Part of a small language model's weights.
Size: 16 layers, width 128, 4 heads of 32 (2 for keys and values), MLP 512 squared ReLU, vocabulary 2009.
Architecture: RMSNorm before each block, rotary positions, untied embeddings, normalized queries and keys, local attention windows, shifted keys, gated attention.
Training: 88M tokens, 7522 steps.
Each number is 500 + 25 x the weight over its row's rms, rounded and kept within 0 to 999. Layers, rows and columns count from 0. Numbers have three digits each. The size before them is the row's rms in percent of the matrix's.

# layer 9 MLP up, 512x128, rms 0.183, rows 445-466, columns 64-127
027:498509487537494490495544501506492500470523512506472478560533463493523500536481462508471528534495537504489531522527501533537487506520532496530530476461524501515506509496491510461546474504491507
030:502484476515481484495510510477515473464542514509472453515526500493536492509456482508493515527468529487512523525506468502510469518513541490526532453473532506498514491499505489488522480484454471
118:471495444477496507502525484459457519513582505506483451504525478495477501489491505492494516496479521467462496506509513503529494509483492491516539500477467507513519499452447536521516479495467491
028:504525485513508516487554532478492526482507533527454486536572493501530467490484487494520522500500519500507537496487484494506465529541524464502534456488519477535501516423499472468539527449536505
113:488546496549526488508503481517474529517487509487525496541510504460482515502488472537496500473504476517507502512510497537489498547463515495481448499487490521539481555486517484459505506503499458
023:504502509553461469482529525475495491481480529475494460524533468506533470504467468549467514515465522498507518488495467524540492522543558470534530482483506450520480519472494492487516525509491474
113:478517476476493463485505564509508526477482506475484520498501481535544517465496467497517563489487551469474504545545466510524496542501496533519485507452515469520478509506521470499483503471516499
141:537536514504503503493534483496539544506492507459483475469525481529488550517491503493489486517497520456526538547533480488512484477569526486548501486538498508542485539484510490468508514520491525
028:487496506512510504488514525485493487512576548460478481526501470545504519527505447475516499522469516475519536500530480510529458535512530494516495495458538465513497511470508480498539505472491478
025:476511504529480491504545519511469522495517545517510483508549479524493533538514469483502528536491498490492516518539475523509466527513513480548514454446521469485480520470491531514496508510520490
120:512473505499474502453489543495491506462521500475501501490523502535491520494474513515511473512511521470531512467473511501513495503478514487548533491539484516529466485528439488500555490448490443
030:469489454549509490470520502484511517509534567497459482501537494518517506492452480514480523537469516484519519504536462525520505548517547461533545503456536507499500525482506484493510522461482473
118:468532518484482512466530519487516498454490499496526516517523454525543519532516509491460487490487526472508488507510492526542507509536548512517540469519489500480501524458510453522542494497477516
129:533504510527471500521477507490498541526515499479478541482534504516483497487513512537532545516486485462501520494513454471506505541483529486477486413523486487465519483485506497473468491475511514
032:523482526494507520469532492476502496513507531504485461488513489482527500543472487540509511546485531523534537494494479537515458541534536470526513465474514502502528485504481518467505523490515496
084:502514460530479519445526484516506524462522498518501479568517481500540487504497516504476496493514491487524515499503503537511509515530527498528518497522480517472454568478479481457554482492472527
132:527493454477511475450525502507516507463487489521530491474479474476550519504474488541523537499481493474531498468526510511529446482499521515517506496458491482520548532513504520506479513506472457
122:515518531492545552511462526463530497500493497494462473523484490450457519480505509529451509463485504495456523514460466529522442498510510489501489502514477462496526514494459526481499468507487459
115:512527509470474494513509514465496488484549486496510445547527521511514478486484504555497496523508500466482512542543485547479502539484510517483520489531504509495473530478483455501482484453504507
027:507518508522516505450496471518465523483506534477495484528517479499497464513476449516484545501501469497488523517499479520492457509509511464521494464489520464495468541483524494449516506470478501
115:495536489487440537511511537514512511490501514517501447505485492474529478484498506462527510485520525493484507549488443501485500476480496455515501459513521472470483506506508505498529509482501502
027:522498508521457523469522490458473514484527537477467486487535467507522512510461451533534519559474515476520535538514488482517447511509497464532526485468519456517518506458481478497497517474505459
# layer 9 MLP down (transposed), 512x128, rms 0.36, rows 445-465, columns 64-127
030:516644519491526506501505498503503506519492506505533494491486494501498490495497515502505501489504515500510493500502498520506494509485514498492502510507492489495498508483502492513495513492511514
118:502501501497498378479502499510500498495497497501525504501498504498531500497502499476504491504502484499496498497499499320503503502499497500494499500500488501501502496501498502501503499502505498
058:560515496507533539464488499456499493521498545484472456502487498561514493459512529536523475537511522520476502480495496484535487504483495529481537516475513495513501493465503499492506515526479503
011:504485532517517517494482476507460516500477514535466469491565505530485508474503479556504490511474492465497461474500510557515504505485459526473538520515498537497477479509492480474532517513474475
055:539496514486523493477473520521502497549516489520510478511502476553525498484520553492468522515526512471467518499475508516525478512494425520503506515507464518517509490521495501512509481486486505
007:504495498480463524505484478486501488504466480496499471495481513464519502519561501439445523526511475498478506496450513519505488491493527528520499494488482523525495510530476430490515515503504497
059:526493545548488523496480509537538497476536499506492518527508497510469516510508512499482499500553483511506502485465577512492518516498534493494528474476488543508516548516484477549518534530489510
063:498510493472480460497480509496468468484565466525540557506511495448507501504499475510549494470508497481484496489472484513532531495471483513490517531471518520507517487502533510532500483495512459
010:517468499451514509509457506476512474495498483506547516481517520493493483468494530505503478494547481517451477477516519433527484487460479526476522473503477480499509472491480488496466502504529523
019:503485552499490488506489508489487500510506497499525499494498492522483507487508501496484488501519487506502492507492516484478480486500493509490489514507512501522516484517486486525494496521514507
063:536485415511473510470498475531468504547494462474483460516452484516505476520497508522495497538497503534478472477470492479505501493514478514497498519486523504502468520443470547500470439537534490
010:515525545467499525511512464476509484516514515516511503509482515497505540464520517488499479471568521500464510494517516498450480529479486516508477502490480473500504490519485488532478531467508497
057:459450484503514497475522527536512483468517495482489454529517501540507497463450489483485432472542472473496500523501514474482533471508519534487522532482500521473492463489536531494462467479513490
062:510523478499496438516474537520518545486459458475513552512494526486457511524533479519499553498477506491493478458491510475499469491488505536504506507522494509524544480528510521501514453500470492
019:482517497514520517513489491485491515496506516525494491486506509510541522473490509496492495498517490503479481517501467484501483506529488523504529511500498498498496516484491519516481533496497530
044:477466517495469510484510500520482483505504494516520462528515519517504425478509485486467519534492502525507484535506545458485514478499471477461493491520541546537471554516502487498491527454508522
060:488440474536488510506475520500509491492468527464520531476571467513475493532471502478494490541460494500521501454501528495493534544499476533477504550526559490545497500471540511497521497505489565
057:441465487540471529493507482527459467479508487499526466491468488510489492481489508476486544525558476512498503506487542507470490488475485522516492547535520502461482518491485547504505501527522489
058:528494512489507471524508481501510526552535454531475506494472537498530504497514550530484519525514534486480504485483528464448473522467480521478495482527497456514477564498468509521457552492472508
010:505535529510499479538507483489502458490513457505475515513464539510436515505471528461502469486467531545456517437462549489499517512531524494503497526510520533491517487523531492487505501490497477
055:499488508490474498493498475508507477467507494529487542490468469453496471447522530532514493484476510511482508528501514470501509461509478510531540528515499519508529457501528479520501533456502462